Weights of a small GPT-style language model, trained from scratch on English Wikipedia: 8 layers, MLP 3072 quick GELU.
Each number is 50 + 10 x the weight over its row's rms, rounded and kept within 0 to 99. Layers, rows and columns count from 0. The size before them is the row's rms in percent of the matrix's.

# up: layer 5 MLP up, 3072x768, rms 0.0397, rows 1334-1433, columns 480-511
# down: layer 5 MLP down (transposed), 3072x768, rms 0.0101, rows 1334-1433, columns 480-511
up1334 106:41 32 54 40 36 59 52 59 48 38 46 40 36 49 43 50 73 59 53 35 47 42 49 42 70 67 34 48 50 37 59 57
down1334 105:49 65 61 58 39 60 38 64 57 55 35 54 47 43 48 44 34 58 60 59 51 60 56 47 59 41 69 49 32 48 65 37
up1335 090:54 52 53 70 54 27 56 46 58 55 66 53 41 57 42 60 48 41 62 48 44 63 62 52 47 47 60 31 42 68 70 44
down1335 093:42 44 53 64 39 63 46 34 59 57 43 47 43 32 61 25 56 41 36 60 69 45 33 49 49 45 50 53 48 70 53 58
up1336 097:70 41 46 47 66 48 57 50 62 46 49 26 47 38 54 38 46 56 46 54 59 36 36 57 39 55 59 39 52 43 75 43
down1336 093:63 49 53 51 53 44 63 44 64 46 52 43 72 42 62 60 42 34 50 51 44 51 35 56 53 66 52 35 57 64 59 43
up1337 089:50 44 31 60 57 59 64 40 46 50 38 41 44 57 25 47 41 50 46 36 61 43 37 67 49 44 32 53 58 56 49 53
down1337 088:58 46 52 45 63 37 45 56 34 57 63 38 55 64 47 56 54 47 46 43 34 65 37 35 54 61 49 53 43 54 45 52
up1338 115:47 51 44 47 58 57 54 52 50 42 64 52 46 46 40 67 45 54 49 55 47 48 62 51 60 48 37 54 39 42 68 44
down1338 115:49 68 68 47 45 65 43 46 43 41 34 22 59 54 60 43 41 43 63 46 54 50 42 53 48 56 56 62 49 44 61 46
up1339 094:52 48 58 42 50 30 64 60 47 41 37 40 49 56 47 47 47 30 33 60 51 47 58 60 34 42 43 44 59 71 17 34
down1339 097:45 45 52 49 50 40 50 73 51 50 48 65 59 45 45 42 59 49 62 45 52 38 51 43 41 52 43 56 30 53 52 45
up1340 099:63 51 57 49 46 58 38 57 65 44 47 44 53 72 51 34 55 59 43 41 62 60 52 55 63 42 44 51 39 47 56 61
down1340 092:59 72 54 58 49 61 27 52 51 42 28 58 63 35 36 56 46 48 42 49 43 49 61 57 53 43 57 47 50 43 58 49
up1341 103:29 46 48 52 72 63 50 47 49 72 59 49 37 45 58 59 44 54 43 39 71 55 48 73 49 61 42 56 55 32 47 43
down1341 101:63 40 48 60 61 59 39 48 34 49 54 46 81 70 48 42 36 52 36 52 61 49 45 49 40 35 44 45 39 52 51 71
up1342 093:28 42 45 56 34 26 64 49 50 52 54 55 54 41 58 59 42 71 45 57 48 37 70 44 53 50 52 44 60 61 52 47
down1342 094:47 34 44 65 38 24 38 53 61 43 35 30 52 48 49 41 39 55 52 61 37 53 54 48 59 53 58 48 40 43 39 31
up1343 101:48 53 64 54 56 50 41 48 48 57 52 57 62 76 47 59 37 38 51 42 61 40 55 38 56 68 50 48 37 45 54 56
down1343 099:41 33 66 49 54 57 50 57 47 39 57 59 53 44 28 57 45 48 53 69 39 41 54 43 55 68 58 47 61 54 56 34
up1344 101:57 77 42 55 50 58 58 55 45 43 40 59 47 39 66 31 70 44 38 44 52 57 41 33 54 67 43 55 50 53 33 50
down1344 098:37 43 59 55 41 63 64 37 60 46 56 56 50 56 34 41 63 52 44 37 41 44 27 45 69 53 56 46 72 33 44 51
up1345 085:56 40 55 42 38 55 63 38 19 57 44 46 47 58 42 52 55 58 52 61 57 48 67 46 40 51 54 48 71 43 42 50
down1345 091:47 45 60 43 43 44 66 45 70 42 44 32 51 70 56 58 46 66 84 61 55 69 47 43 57 36 64 45 53 39 69 49
up1346 112:49 32 58 53 42 48 37 60 43 44 54 53 40 46 51 57 51 62 52 58 46 46 56 39 41 52 50 45 37 37 44 39
down1346 116:41 50 38 56 50 57 50 41 53 43 32 46 56 51 48 34 49 58 48 59 50 43 44 49 68 66 36 41 41 40 52 50
up1347 097:49 45 51 54 51 47 53 74 35 66 33 53 85 66 58 39 37 33 54 41 59 28 51 46 37 41 45 51 37 60 46 57
down1347 096:46 58 58 46 41 51 46 35 72 66 66 53 52 44 65 48 55 55 48 48 47 43 53 59 56 43 63 50 43 39 70 55
up1348 113:48 69 38 48 27 51 41 40 45 64 64 50 45 51 44 41 56 62 43 48 49 51 37 33 50 60 61 50 61 51 46 47
down1348 112:34 66 37 49 58 50 70 52 41 50 53 53 47 47 47 41 45 42 34 30 57 55 32 64 58 35 54 53 35 75 55 42
up1349 097:44 73 61 53 66 50 63 50 60 54 61 46 62 65 48 49 55 54 56 48 52 45 64 56 46 48 48 42 57 50 51 54
down1349 102:64 46 42 61 28 52 58 47 45 54 56 34 52 34 44 49 24 36 51 58 54 54 51 42 46 44 54 42 54 55 42 48
up1350 100:50 49 47 49 26 38 56 53 46 50 46 38 58 37 58 63 53 56 37 55 46 50 52 52 53 63 48 53 40 53 37 72
down1350 101:57 34 49 69 54 43 57 64 18 38 45 56 58 40 53 51 58 57 50 51 50 56 46 67 50 60 42 40 40 55 51 44
up1351 104:49 53 50 67 41 33 42 45 71 72 23 58 42 49 46 44 45 46 53 45 25 44 50 54 51 36 61 67 46 38 52 64
down1351 114:56 47 54 27 52 54 49 62 74 58 58 48 49 58 44 49 55 36 53 41 53 51 47 41 50 47 43 49 43 52 43 42
up1352 095:52 51 41 45 31 51 40 61 34 48 68 39 36 41 51 67 34 47 46 56 39 43 47 62 47 57 49 39 46 41 69 40
down1352 096:29 50 53 61 57 54 59 48 76 47 66 51 66 29 33 49 66 73 63 57 63 54 48 63 44 37 57 57 42 45 46 54
up1353 105:41 29 66 49 52 54 58 53 44 36 35 38 55 44 48 53 55 36 53 63 51 45 40 51 38 52 38 48 29 50 50 56
down1353 107:54 60 64 63 61 58 65 54 71 62 42 61 52 44 60 57 42 33 55 56 66 56 42 65 62 47 33 69 46 46 46 53
up1354 108:39 47 56 50 67 54 57 47 42 57 52 62 44 51 39 48 57 55 46 48 58 41 40 42 59 44 53 36 56 52 51 56
down1354 103:38 42 58 54 49 48 36 40 47 65 39 49 59 43 51 63 35 42 59 45 32 77 56 43 53 57 49 55 57 43 37 41
up1355 102:40 53 55 77 41 50 63 64 50 53 50 37 29 39 39 33 43 60 45 59 49 60 56 62 55 53 53 62 46 43 50 69
down1355 098:42 54 44 51 66 36 57 68 73 55 38 45 52 55 44 40 61 40 37 46 71 53 39 55 64 58 57 73 49 47 58 57
up1356 100:28 64 45 47 66 56 42 45 33 56 68 50 42 42 42 41 59 43 68 57 58 48 37 47 57 66 68 64 50 56 43 61
down1356 106:42 51 44 51 56 71 49 66 50 41 52 38 47 43 51 34 51 49 49 42 52 39 54 31 58 48 56 45 59 60 43 48
up1357 097:67 52 59 65 63 41 52 50 47 34 40 40 47 32 62 68 28 44 57 58 40 65 63 56 42 45 55 35 46 53 48 45
down1357 099:29 66 58 39 40 52 67 48 62 53 53 53 66 37 60 56 46 61 46 44 56 54 59 67 58 71 37 35 65 58 63 41
up1358 095:37 40 50 54 49 40 29 34 28 46 38 43 58 44 46 47 73 60 74 57 30 28 54 54 69 51 41 58 43 38 62 39
down1358 093:42 49 45 59 46 48 51 50 54 51 56 50 39 48 34 41 35 60 61 49 59 53 40 42 65 48 76 43 69 55 35 42
up1359 087:67 51 66 67 45 40 50 51 44 59 73 52 39 62 45 56 41 69 52 45 47 34 57 44 65 52 48 63 34 63 72 46
down1359 086:49 46 48 56 38 45 47 62 45 39 55 49 38 60 57 66 56 43 51 59 52 39 50 42 50 33 67 47 48 36 31 41
up1360 087:51 53 55 57 41 45 51 53 59 47 45 63 50 63 52 40 54 59 61 53 59 39 41 59 43 41 48 54 48 66 48 54
down1360 087:68 52 55 53 44 48 50 53 37 52 54 53 60 68 49 44 47 45 63 78 48 63 58 32 30 49 66 48 41 48 51 21
up1361 093:43 57 67 56 34 50 36 53 56 65 49 66 54 49 50 63 57 48 58 58 53 40 49 58 52 58 38 47 41 58 31 38
down1361 090:54 39 52 59 50 44 58 52 63 66 58 22 47 63 48 63 56 62 45 44 40 38 53 37 49 45 54 57 57 69 57 54
up1362 095:37 53 51 55 41 56 46 62 43 45 47 39 57 46 48 54 67 45 54 59 58 62 48 42 59 54 44 53 51 27 37 50
down1362 102:53 51 42 51 54 35 43 45 61 40 58 59 49 46 64 46 51 53 50 38 48 42 54 33 34 39 50 56 54 50 54 46
up1363 100:42 62 57 42 43 53 44 56 44 42 60 77 55 58 46 60 44 53 51 47 59 38 46 51 60 37 48 36 38 51 53 53
down1363 100:55 39 30 48 29 58 52 46 53 53 59 45 28 44 45 64 60 61 57 61 51 54 53 49 48 40 45 37 32 52 52 54
up1364 091:42 72 59 64 60 45 76 46 50 56 46 49 48 45 46 53 45 38 38 29 59 53 46 63 62 53 53 65 47 57 67 40
down1364 091:35 48 53 41 40 52 29 53 41 36 38 44 53 52 49 56 46 72 41 63 58 49 43 51 43 38 51 55 64 48 49 54
up1365 110:54 31 59 50 60 76 52 44 55 54 34 60 47 50 65 31 50 48 40 61 52 42 49 38 65 47 34 54 64 55 52 39
down1365 107:44 57 65 50 61 55 53 53 42 56 60 48 70 51 62 38 42 53 53 43 62 46 56 58 48 70 57 56 57 53 49 60
up1366 093:39 57 61 55 41 45 52 46 63 61 55 39 44 46 54 45 49 64 65 43 64 48 54 65 51 48 52 59 52 56 53 50
down1366 092:64 56 41 37 56 49 50 34 56 43 40 66 43 49 51 50 50 45 37 65 45 46 35 51 48 44 60 60 63 46 69 63
up1367 106:43 41 52 59 46 54 44 59 52 46 47 51 57 63 39 22 44 37 63 41 44 52 43 33 34 61 48 60 56 60 55 61
down1367 113:43 29 48 52 37 45 47 59 39 49 45 72 47 46 63 51 50 47 34 46 31 55 59 41 40 43 33 58 50 59 50 46
up1368 107:49 34 57 48 43 34 68 50 59 50 38 50 54 42 42 63 37 58 43 66 29 39 34 64 42 53 53 40 66 58 36 41
down1368 110:54 39 46 44 27 42 46 50 51 45 33 35 53 54 54 52 47 69 46 52 46 32 45 36 37 34 56 53 71 48 46 39
up1369 096:57 56 51 50 53 42 55 68 54 57 49 54 64 47 54 64 56 63 56 46 39 58 40 48 73 51 33 47 38 45 34 48
down1369 095:25 56 45 50 46 40 36 22 70 67 52 49 41 47 35 61 47 48 53 61 53 46 47 32 49 59 41 53 47 40 51 50
up1370 106:59 43 40 42 45 44 40 42 40 25 63 69 40 63 47 44 55 48 51 40 53 37 52 52 51 40 55 48 58 60 47 66
down1370 105:47 60 72 54 65 60 52 39 54 60 61 55 51 47 45 57 45 64 45 58 40 72 73 36 47 46 49 54 44 59 54 24
up1371 105:56 22 53 48 64 72 55 48 33 44 64 60 40 31 44 52 52 40 50 48 49 42 50 42 50 52 59 43 40 36 49 41
down1371 106:40 40 47 50 34 57 58 45 80 49 83 52 56 43 68 42 51 48 51 52 61 59 53 48 58 36 49 51 51 47 50 53
up1372 103:53 50 43 49 58 55 46 53 42 56 37 42 38 32 45 54 51 46 51 57 26 38 55 42 49 49 61 48 43 39 50 61
down1372 106:37 60 42 64 64 58 46 42 55 58 50 41 66 55 57 40 40 66 56 32 46 39 49 55 57 49 41 38 52 56 54 24
up1373 096:49 38 44 48 43 42 56 59 64 50 58 35 65 40 43 37 45 47 29 51 49 45 55 61 51 39 53 51 26 59 39 65
down1373 090:41 57 57 40 53 39 63 49 58 55 58 52 49 40 61 55 45 54 64 39 28 43 45 60 49 46 45 38 58 56 49 54
up1374 100:53 37 42 57 74 47 45 61 44 54 45 47 62 45 47 68 62 33 74 42 29 42 50 50 34 42 54 54 39 44 34 33
down1374 096:65 42 46 42 31 43 57 56 53 30 58 57 50 54 60 51 44 52 63 48 60 57 47 39 72 43 53 52 51 50 56 48
up1375 099:63 44 44 46 27 53 50 39 36 68 43 31 57 46 51 54 34 59 53 50 38 37 52 32 28 51 52 69 58 28 44 38
down1375 099:61 56 64 59 50 52 45 57 55 41 40 40 58 64 63 54 49 50 55 54 45 60 47 40 44 50 36 54 66 53 34 48
up1376 109:55 46 59 52 58 56 42 48 52 51 60 28 45 68 47 60 61 50 56 47 34 57 53 46 55 42 43 40 38 66 51 66
down1376 105:51 53 45 50 47 52 49 58 36 51 51 40 53 33 42 44 42 38 68 48 58 56 55 30 41 51 61 38 45 49 58 56
up1377 111:49 48 42 38 51 42 59 46 37 45 49 48 63 39 39 54 50 68 41 48 59 46 62 46 62 71 43 40 44 51 56 40
down1377 109:46 63 58 43 50 63 48 58 45 46 48 53 35 59 51 49 46 61 59 47 46 38 51 50 47 51 46 52 68 50 49 48
up1378 100:57 64 38 48 39 51 54 52 35 56 38 52 51 39 38 53 50 48 53 51 44 44 62 41 46 54 50 41 55 52 60 46
down1378 103:42 57 49 50 47 48 48 44 49 57 64 49 48 44 54 47 50 55 54 58 69 37 58 59 43 49 55 48 41 52 57 36
up1379 114:52 50 46 48 50 52 49 55 63 54 53 56 38 65 51 62 40 51 56 39 52 45 64 52 61 39 51 52 46 41 74 53
down1379 111:59 26 39 46 41 30 50 43 46 49 52 54 46 52 37 47 57 53 59 56 46 43 45 34 43 47 45 38 49 41 44 40
up1380 106:48 47 56 56 46 43 49 55 46 50 71 55 40 50 62 40 39 51 57 45 54 39 54 46 49 56 50 54 55 57 40 60
down1380 101:56 51 46 40 43 61 38 41 50 38 38 41 47 50 39 58 55 71 32 39 53 52 42 57 35 46 43 61 40 43 52 51
up1381 095:41 67 53 35 62 27 48 47 44 57 47 65 54 46 39 61 45 61 52 57 49 61 49 53 43 44 41 55 56 46 39 53
down1381 098:44 41 46 53 69 43 48 53 59 49 56 45 51 44 61 47 59 27 51 43 55 63 53 23 38 36 46 35 52 52 58 56
up1382 090:47 64 63 32 39 42 52 43 53 56 47 46 61 47 29 56 45 60 57 37 58 24 66 49 30 41 38 47 50 49 41 52
down1382 092:64 44 58 61 44 53 61 28 39 47 49 44 59 34 44 56 45 47 57 75 47 60 53 67 27 47 66 57 51 48 47 49
up1383 106:69 60 46 37 53 37 53 50 42 47 45 58 62 51 41 68 55 45 52 48 55 52 72 41 40 62 64 53 70 43 50 46
down1383 105:47 28 49 40 48 56 40 33 47 41 54 43 65 41 48 69 59 53 49 67 37 51 46 40 59 48 52 55 49 42 60 49
up1384 098:56 53 48 40 37 42 42 35 43 44 65 39 40 47 48 39 32 53 50 49 72 55 75 33 52 39 38 41 41 67 50 66
down1384 104:54 49 34 48 56 56 38 66 48 59 40 70 66 49 49 52 51 50 55 49 33 52 43 60 61 60 64 50 45 69 52 61
up1385 096:48 50 70 51 43 53 57 46 58 32 32 48 47 47 61 49 65 53 50 51 34 52 46 58 60 44 52 44 61 54 65 36
down1385 099:41 22 38 61 58 59 65 75 35 52 58 43 44 48 64 78 57 49 29 43 54 63 49 51 55 36 42 28 52 46 31 51
up1386 100:48 39 56 49 49 48 44 44 43 58 59 47 54 30 43 65 44 65 39 54 55 42 39 36 45 50 57 50 47 72 54 56
down1386 097:52 64 47 29 66 56 48 49 54 37 53 44 43 56 62 39 44 44 41 36 55 58 56 56 58 51 40 61 61 57 44 45
up1387 105:62 50 50 52 42 39 60 40 40 42 56 51 55 47 56 40 42 39 57 59 51 53 45 45 66 62 52 33 35 52 38 61
down1387 109:45 52 57 44 64 47 51 65 52 64 53 44 56 53 65 50 54 65 57 54 49 51 38 62 43 43 56 49 40 71 54 49
up1388 104:61 46 44 47 51 54 41 56 65 70 44 51 66 60 65 48 45 77 54 50 52 44 56 32 39 44 42 40 55 60 38 58
down1388 109:36 55 53 66 52 45 34 41 64 58 39 49 58 48 64 68 56 46 58 52 54 65 40 70 53 64 46 41 54 40 70 53
up1389 103:39 42 36 55 47 43 49 57 29 38 51 48 60 60 43 72 56 60 38 56 51 37 29 74 50 52 53 65 58 50 51 54
down1389 102:61 66 52 56 70 44 47 37 62 35 63 61 44 49 58 41 50 62 39 63 61 42 39 75 48 51 49 53 34 45 48 38
up1390 104:46 55 46 43 50 31 69 40 55 42 32 53 45 53 64 34 54 34 46 46 51 59 52 51 61 52 62 61 48 65 43 47
down1390 110:32 50 54 60 45 45 47 47 59 40 68 59 45 57 63 47 59 31 33 38 35 39 49 40 34 54 66 57 44 38 44 38
up1391 120:54 37 38 63 54 43 51 65 25 54 22 61 56 49 46 55 34 43 65 58 49 58 66 54 43 41 46 51 59 36 51 59
down1391 128:50 45 33 60 64 45 71 61 56 50 59 65 35 40 52 50 60 38 44 50 47 48 52 59 55 44 44 41 39 45 57 53
up1392 092:43 58 65 34 55 34 58 50 52 56 48 36 32 54 63 45 70 64 42 69 55 35 61 42 50 54 47 36 51 54 56 53
down1392 087:46 67 33 61 41 55 61 65 63 38 58 53 46 51 51 50 55 74 49 38 60 55 70 58 39 49 48 39 57 65 52 66
up1393 099:69 45 31 48 56 36 56 58 50 60 42 78 62 39 43 32 41 59 53 46 56 47 54 37 39 52 53 58 33 44 63 48
down1393 099:47 47 47 33 63 57 47 50 44 38 47 38 56 54 63 58 49 43 61 48 40 47 52 56 49 45 41 44 41 48 39 30
up1394 090:38 45 45 59 44 51 41 45 39 33 44 42 45 49 46 48 53 28 32 59 62 41 55 34 73 48 49 71 63 52 42 70
down1394 090:65 43 35 55 47 58 49 46 54 66 29 58 46 33 53 35 52 51 51 56 50 49 47 58 41 65 62 48 43 39 77 56
up1395 089:46 71 56 40 57 39 39 51 61 66 47 72 43 51 60 62 66 62 45 42 55 53 43 45 45 31 60 30 46 52 50 49
down1395 089:50 56 63 50 74 45 45 46 53 56 73 49 73 48 44 54 39 51 55 41 41 51 75 60 67 43 64 65 50 59 32 56
up1396 094:63 51 46 35 36 56 48 55 58 39 61 46 59 45 45 49 37 51 56 68 61 44 42 35 42 61 63 40 46 55 29 52
down1396 095:62 43 70 39 50 44 42 34 33 52 46 63 63 54 50 57 52 47 61 43 43 48 57 54 41 62 44 52 51 59 43 70
up1397 096:40 51 60 56 42 50 53 37 51 61 50 53 53 47 50 57 22 50 74 52 59 53 42 42 57 42 42 77 43 54 49 37
down1397 101:43 56 46 50 43 47 70 54 53 57 41 49 53 48 47 67 53 51 37 70 35 44 39 43 52 46 49 45 38 49 51 56
up1398 089:32 33 42 61 58 59 34 54 53 63 31 63 48 42 39 51 37 50 40 50 63 31 43 40 68 37 40 43 62 53 48 42
down1398 088:60 39 61 35 39 34 39 49 39 57 38 48 58 57 45 54 42 31 58 38 57 50 52 69 38 48 53 51 43 42 49 52
up1399 109:60 48 63 61 58 52 62 48 56 53 48 59 46 44 54 48 43 52 49 62 46 54 39 40 46 46 63 64 67 55 50 56
down1399 110:44 55 46 53 45 62 25 41 74 44 40 47 47 45 69 54 41 62 60 58 55 47 55 35 58 58 61 54 48 43 49 34
up1400 100:50 63 32 59 44 50 53 45 57 53 49 35 61 44 46 54 52 31 37 43 54 36 25 42 43 54 34 52 48 63 41 54
down1400 093:44 64 52 49 53 64 41 46 50 34 41 52 43 43 38 54 50 56 39 68 55 53 57 56 63 61 77 41 50 57 52 58
up1401 098:42 51 63 59 51 40 35 44 39 45 64 31 54 51 56 64 48 43 61 43 54 48 47 36 51 49 43 48 50 54 38 51
down1401 100:57 48 60 55 63 52 52 35 43 41 51 44 50 46 51 61 50 42 45 58 32 42 62 65 44 55 51 59 25 52 56 58
up1402 102:31 54 55 40 47 41 53 32 42 50 52 40 37 65 57 50 53 31 76 40 42 49 50 49 48 58 42 50 56 45 28 58
down1402 095:54 42 52 53 46 61 42 66 73 51 43 38 42 55 52 52 39 50 62 38 38 30 32 37 66 41 60 63 48 32 58 47
up1403 090:52 43 41 63 46 61 56 58 62 51 34 46 31 49 54 35 47 50 73 56 30 48 59 52 42 63 51 45 37 50 64 48
down1403 093:45 63 50 45 68 57 58 50 61 47 47 51 48 36 38 54 54 54 39 40 51 47 31 53 44 30 41 51 25 42 44 45
up1404 103:57 52 50 43 58 52 45 39 43 50 69 36 64 64 52 63 43 50 56 49 47 67 48 49 63 50 47 46 37 44 46 51
down1404 105:43 47 46 47 47 47 51 52 46 31 38 61 61 36 59 51 50 47 48 53 36 45 42 40 50 47 53 52 59 61 52 50
up1405 102:48 48 48 43 53 53 59 45 47 46 70 69 54 54 47 46 56 29 42 56 45 51 36 63 58 49 56 29 55 50 39 60
down1405 100:41 44 58 66 61 26 60 55 34 40 33 67 59 34 46 41 44 41 45 67 16 57 33 47 44 43 57 71 39 57 56 58
up1406 105:52 70 50 76 53 28 41 43 34 24 66 58 64 52 55 59 63 36 41 43 55 55 48 38 46 40 60 36 39 53 48 56
down1406 108:34 48 60 51 52 42 51 49 53 53 53 33 51 51 59 58 45 73 89 39 66 59 42 55 49 61 49 64 51 24 35 43
up1407 100:59 46 45 46 53 53 53 58 41 59 28 32 62 71 65 62 54 55 40 56 52 65 47 39 52 48 50 52 35 59 44 47
down1407 101:39 43 51 54 51 49 34 49 56 43 53 45 64 60 55 39 64 46 55 61 58 43 52 48 37 40 45 38 54 55 71 32
up1408 091:43 63 45 45 60 28 61 40 33 51 41 80 26 61 41 36 54 55 60 42 55 41 50 49 45 49 39 44 60 75 26 28
down1408 095:52 52 37 56 51 44 52 64 40 58 42 44 54 64 57 57 42 54 59 56 65 63 70 59 42 45 63 38 61 48 53 54
up1409 097:45 59 70 54 46 43 40 64 51 50 57 43 29 56 54 40 51 51 48 59 57 54 68 45 50 53 32 41 53 28 54 43
down1409 099:45 21 44 46 47 40 54 53 49 64 69 38 49 49 44 44 51 53 55 41 51 48 46 37 54 34 48 60 59 50 54 53
up1410 116:58 49 54 46 61 53 45 63 60 50 49 57 63 60 47 38 47 64 51 49 48 29 45 38 46 58 61 44 47 66 65 48
down1410 113:72 28 50 42 61 49 49 52 57 51 42 55 55 54 44 37 54 48 35 49 26 49 59 48 36 36 47 68 64 65 44 58
up1411 101:55 62 51 57 65 38 46 36 54 47 31 55 63 49 37 46 43 60 55 45 69 51 40 45 56 46 52 43 36 40 64 58
down1411 103:45 47 47 53 55 45 56 58 40 50 40 36 55 42 67 47 43 34 53 56 51 52 28 49 60 69 39 41 50 38 35 39
up1412 093:54 52 54 46 35 65 57 55 47 57 29 47 53 49 52 49 40 49 45 56 42 59 52 33 57 49 41 52 42 57 38 53
down1412 092:69 50 36 54 74 48 53 54 52 46 43 65 49 50 50 57 44 47 55 48 41 57 44 39 62 56 61 45 32 72 38 54
up1413 099:39 52 19 42 46 56 64 38 51 51 49 42 58 41 49 46 34 51 43 47 51 45 70 56 51 45 43 28 65 46 38 43
down1413 099:32 47 43 53 50 47 40 48 52 63 40 26 66 51 52 57 55 29 42 41 47 48 55 58 56 46 36 50 60 58 68 39
up1414 098:54 53 45 42 55 35 61 49 52 47 27 55 63 39 36 48 65 52 36 44 34 41 62 55 51 33 45 56 53 55 31 43
down1414 106:42 53 51 45 43 68 55 47 25 55 54 37 67 55 55 48 39 33 58 52 32 43 47 68 59 55 46 51 40 46 48 37
up1415 098:64 50 42 60 58 37 53 67 39 50 39 64 62 45 48 46 80 61 69 59 32 53 42 48 43 53 55 55 40 65 56 26
down1415 099:49 27 51 47 31 43 56 66 39 46 37 49 44 64 64 55 45 44 42 41 38 51 60 37 61 50 52 51 64 40 40 43
up1416 091:47 58 59 52 55 54 44 50 45 57 44 44 32 42 40 46 40 54 65 46 51 41 49 33 47 47 46 44 32 64 61 46
down1416 091:39 65 58 48 73 43 69 58 51 44 35 80 55 62 64 48 48 77 40 51 46 69 60 55 31 30 46 47 57 47 58 52
up1417 100:43 49 52 51 63 52 69 69 58 55 35 44 55 57 58 54 51 50 60 64 50 55 38 47 30 54 44 50 52 62 56 46
down1417 106:54 64 44 38 51 52 32 32 39 53 59 47 40 64 54 46 33 59 43 31 45 54 44 53 49 55 49 61 49 56 55 53
up1418 087:42 41 52 50 54 63 13 52 35 56 44 47 50 48 38 43 68 58 45 52 49 45 46 50 54 43 33 55 42 44 41 50
down1418 087:39 51 52 46 48 64 62 61 67 32 72 57 56 59 40 42 65 44 56 55 47 64 36 59 55 61 48 40 52 60 47 53
up1419 098:56 48 38 58 58 31 71 33 45 55 39 53 56 59 73 36 46 47 53 49 72 47 39 55 44 18 48 31 55 41 55 55
down1419 102:45 41 67 36 54 50 52 77 36 65 39 41 38 51 36 22 51 41 61 37 63 55 43 56 62 47 34 62 54 25 59 63
up1420 094:34 55 56 42 34 39 44 48 49 69 73 49 49 40 56 55 56 47 61 61 61 45 42 45 43 52 34 47 44 70 41 81
down1420 089:65 59 48 33 54 44 53 56 52 63 48 56 57 47 46 61 67 42 42 47 48 55 36 50 67 49 43 55 46 32 55 52
up1421 109:48 53 52 44 51 32 67 44 63 44 61 57 63 49 48 50 36 51 47 50 53 46 42 48 58 42 44 60 41 61 45 49
down1421 110:67 57 39 60 42 56 52 53 46 54 57 64 60 42 37 45 46 47 52 31 52 38 63 62 50 56 32 61 48 38 69 54
up1422 105:50 56 54 42 67 64 44 48 61 44 54 43 54 42 65 53 58 48 63 50 55 27 49 57 45 51 48 49 63 37 32 39
down1422 096:55 39 50 50 40 50 47 61 54 38 76 37 52 64 50 43 47 63 40 34 63 41 56 51 43 49 52 68 28 59 60 52
up1423 099:50 49 60 58 46 48 35 48 44 37 59 43 64 47 44 54 66 56 54 60 58 59 42 41 61 42 51 45 53 54 38 69
down1423 100:56 54 71 51 55 38 47 38 49 49 46 52 55 46 46 33 54 60 67 57 77 34 53 50 47 48 62 31 49 61 38 45
up1424 101:55 45 58 61 61 57 63 47 60 41 55 39 58 53 50 56 58 50 52 60 47 45 61 54 43 52 50 38 53 40 43 51
down1424 099:56 64 39 52 77 49 44 41 36 46 51 58 44 43 43 54 49 54 52 44 56 71 35 70 43 56 54 42 70 59 55 51
up1425 101:43 33 40 70 53 43 38 52 57 50 51 57 65 43 40 43 60 65 54 62 69 37 57 55 63 50 56 37 39 47 26 40
down1425 099:69 69 47 48 40 62 54 37 41 46 59 77 23 51 52 54 54 42 46 54 45 51 59 57 40 49 59 42 52 42 48 38
up1426 105:57 65 49 44 30 58 61 65 50 42 44 44 58 43 50 52 58 58 52 46 53 37 49 75 51 48 54 55 46 73 52 61
down1426 106:48 54 46 48 38 69 39 64 51 52 70 54 55 38 63 44 50 53 52 60 51 43 29 32 68 63 61 57 44 66 48 11
up1427 121:43 38 58 39 40 51 63 36 52 43 42 48 52 31 46 45 56 33 50 47 48 50 31 38 67 65 31 54 56 59 43 53
down1427 117:47 58 61 46 59 36 38 43 47 49 64 48 68 37 49 55 63 46 43 65 66 56 65 34 49 44 57 38 54 36 33 49
up1428 098:45 40 54 53 38 42 48 57 43 45 65 43 52 57 60 58 41 31 50 40 56 55 68 56 64 48 39 36 49 40 45 62
down1428 101:45 55 41 37 68 51 52 60 55 61 64 39 43 49 50 55 60 64 61 40 43 53 57 41 52 32 59 53 46 62 34 47
up1429 095:56 49 46 47 53 44 55 43 55 49 54 47 54 52 43 56 42 54 62 46 51 53 48 54 46 52 54 45 35 58 56 40
down1429 096:53 45 50 60 58 90 55 39 47 49 55 36 60 49 38 25 58 35 42 51 40 37 43 51 56 57 73 48 65 38 36 48
up1430 106:48 61 59 49 48 27 68 57 59 32 48 44 54 38 52 60 40 75 42 57 41 51 43 52 48 47 51 62 57 64 48 51
down1430 108:35 53 54 71 63 50 51 73 44 46 48 56 57 59 61 39 47 52 40 66 39 35 53 39 71 30 40 67 66 63 42 55
up1431 097:53 47 46 65 55 43 54 57 53 62 48 53 66 42 48 51 66 52 40 47 54 61 62 48 45 58 51 40 52 52 66 42
down1431 093:61 55 52 54 36 56 49 53 41 40 57 37 47 54 50 50 44 48 67 61 59 53 39 80 62 44 40 44 57 44 49 43
up1432 098:54 39 60 67 59 38 69 33 46 49 40 58 36 55 51 64 22 44 50 33 45 51 45 52 54 56 34 37 50 57 50 44
down1432 102:44 63 56 47 50 42 55 51 42 57 49 50 62 48 39 47 44 41 54 59 51 49 59 52 48 58 55 63 60 52 37 66
up1433 101:46 68 42 60 53 30 43 40 46 39 53 43 54 51 44 53 49 45 54 43 53 59 62 47 72 49 47 47 45 40 60 51
down1433 103:58 66 51 45 31 55 54 52 59 41 55 56 53 55 37 42 51 55 58 51 47 34 46 40 43 48 32 53 50 46 51 68